Part of a small language model's weights.
Size: 24 layers, width 256, 8 heads of 64 (1 for keys and values), MLP 704 SwiGLU, vocabulary 749, 20.5M parameters.
Architecture: LayerNorm before each block, rotary positions, no biases in attention or MLP, untied embeddings, normalized queries and keys.
Training: a variant of Adam for these matrices, 625M tokens, 4772 steps.
Each number is 128 + 32 x the weight over the matrix's rms, rounded and kept within 0 to 255. Layers, rows and columns count from 0. Numbers have three digits each.

# layer 6 MLP down, 256x704, rms 0.0511, rows 111-126, columns 352-527
198123103137142085114103145104123114124061149188123203075118122119092122134137105077140139161116043116128122109121147074072115083140074093120080136088152106119156126154131118144139126091187098125074091156132134103135150168137161125075106149104185093158155120099138126120096143164138099190073096140173142111075167073077116029194082169100086114081133122123134160152137115148143121090057137151107109178135154098138074094146083095088093094110140147131102139109099109153166147141119139068161197186154161144132113120155104121171155064
122138166126152148086074112112150125200168112123119087107077126132132168099123175140127094167087102155171100153176087078119117126078146151139139129144124127133108086149172132099117087119161142166133163148140057089088177125130160108148179087102131109095160095129104110197172134133149133140091142077138116150114170131095090170161166159115078163122158148114144150117124136173133121165112157150188114102147100096103147096108103129124115095196078151127105131052099067153140150155137144095096140147108147117100092148146158090139182135
168142166149138183151143105074099127152121129138161194154147109194137097097105133116133181115122124114100095106138193114119156095111104133161127171223105137114144107133133118138119131110110089151127163099132123189166136131111129045137132145134152082189126199102130158094113189115118148140062108149067130129140115163117120132142152129099095104160107130098125150123101095095111152113148107161145082099127159133127154136150186119103181178117094143194091136146137106115084108069141093163069149110136143085065149178159097155090141112
151098047124114100164125095148082113100134136137138160089161133108135167109111118139199146155092189134168150147142082109137115125103106167141131146203125134155153172106123114063157133172136122131135110129119129156132184111182128098149155152122139158131123143131154117152138141133124139154117081079100085131145124183134152160143142122163076158143142108169150150125160186130150156211109106137171121153173113071120121168175156114182115111115131147089174102165124138112105209166187183155157130085093102106140128189095098099104124167
117133116120106106109157106131128161108112076103126147110138103138115125130182123132137083139107160103164174087121136137174153086103107148127219046099130103170120095100117171106164155150129153143093120088161194139167094122157155151127169127126132125134165154132118135124169137177145192115147122162091139115131114171157157143141147149165088150154124118125162137158090108152164211105107130125074083129157115107079129099154149142120188133115155153137140178128085167096117110123135081148151087156095134115171132108135151095147144121
110141096134151146083115152143114142111130157146173116102097163135135133096158123201081076161098154170144088130140113123176109145133231154180143130055096136132156131160104135100137227087140105130137164121130108163107095117082199199153056132111167124111167087089100128082196082158149194142110139101139147137150121109106060119085158092129109157115147122145166144075066097155095116161171203186202101129157105128154122141199103097181110185157113163084114074138130134150199182069144162146098067118166097092144150109195137125083085149
148178203175100101104146165098131079102087142161125149114133109139111196195160192087115131178171122123102136168098097081148120143133061152130085116123153105098141093070106178174098087111162153108083142135110063159132069076115182131144160106094146147078184128160160155123143095126169133098126094137094159176149176166094123091086183140175142121113128141118166117041095165165138138135141167135102161051145123144159139117129122150118121136158146164145140123053126166144212137068132124106114109114177125115125145124123139163180136095
122110159084116140149173169142107043136123100123117160136104146180214091156120154103093122141118080106163128148108172140095141113128127100101166103083105175203137157156118070075145128135142131081152127114129132096169144093124140121165116129177124121125115164134114106100086119147155119125085110104123180102085174140135186180125180156155112158151094086156120159120129201083070159140102123115104103077102100122139064164126149150120148152110209151132123085158130098138142097118157080049165105186116079141093133086119126149196132109
097130087153141147150090145172109141144133108156139087109116161155164105132142086081134151137145106163169116109119096138093168143114120134115098154137128193148180134104146082028120079113183098080137141122172150173112158079142134139135140093133169095138096094099118137095117091131116130122144136152185110152108151148136097199145142109185102114089110128161164121171141127167207112111148161078090130149133235129146139147136086146178121174165089126124120108106126135106163125171126085072094065115093137066142119110120117130076128125
135131150133147172130128074147108168099050100115173174109113124132152131148102129159126128159138185103084163091145156059094096129130154124124161184112137154136162141114139118189083174125126126118109138079120129147135065159152152153162167151142106119108198138156098135123181159139156200121132098115093137078119158076169073140131181127131093130137100122064110126145120175098151132084132094158127094105161076114149103163136113190099141185125100149102116156106147176113115084059170103087155142143128179132095080192159155155153135120
148118107142197114080119114165117108145127116097129101145103134139202186080192093154168155099109123116083125105094114156092172124124128113090077138146134131077114171180108147150103190097094153163143118125109180114195112122147127140114103165090127106076102157134205163139139185149104103176122101123130109120085073105153165176175125139136140135112105132130140094115103087084190207162082167121115108134181100108102146137116150109071098124084171098093127145074115169088100096129085142187144104111106137096120104143160143143119121101
107117089126152142122120096115146119178193129115116122126105147138140107181123158142103130120113058154111087129103082128082103132145130111129134130170126117153089114119138093064147122128137155152083111083104080183117136102150092122175075134137150147172073114101172110124155187091164137168112069120118155156146160109104161165117192143112148158050185088118148161138155119142117152150071150062145121195181138094103075123110122115118131135167137149156135092144125065157092127154111143143121163156142145150092196157107120085101130062
130144139128198150204101145119147089121143152134119170116160138179072113103150137152114099124100097159119095150145116115060126110134135102153102110106094146156085105180130073058132145104188134179117113084111129101122129099131126128101065128086146154133189139144125134162111115107142169181170073124154156113159104090172144177147164153074125133117102128189133115128098070118162113105178136113118110090152143167148130124076056137159116108162181119132125149128024114122116112154097137116115095152128130087104116120085136108160095154
148108067149163104130113116125140143136168167136132095108111164106146132128104167103143098126122113092087142135138140132118120111120089058150124167076136123161102079100181174111111156108128131157078130131154133103171170128139137156118115090191084132117178158075104093150117142131129142152193067168155115113134109123167167110198087160112127140138070082114180125085163106126171086095140132117111098124104134141129054124145134171124118153145069144147137199146163111140128135136156143154126144125097142135125131091162100136097139149
087144152113108163127118125091114175142140076069165107080113144146124150096119172107110130114155106107085090125110114162182163156146134121120108092138155130160109139107135141156145118164154154094150120199131116100108163155102088159101142090150150165147109028141169133169179190083174091125133197177117122187107162113122130084091073125140112147164146133137156119152157159179111081137130107059099135060134145106122123151157169127099142145114108113163120063115143143112101161099071151110084142150109113124110155129094161138155131169
096117154191165133110124135136168102137103137132206112099132146142149164094114093147082142130154188140103133113092106106125096130142168124103092170127115061180070127159080167159130161186152173119124061178123125098131121142099103120128109075094101129048150129112098138136154113146146146134143138142141112149136153162078128151105103118092155141141131163124150177093114092102119138140071150114089084066139197129186179139129153131170166146065105137147186116122113135127099093111133115117160112121129114136163118079093156110146171142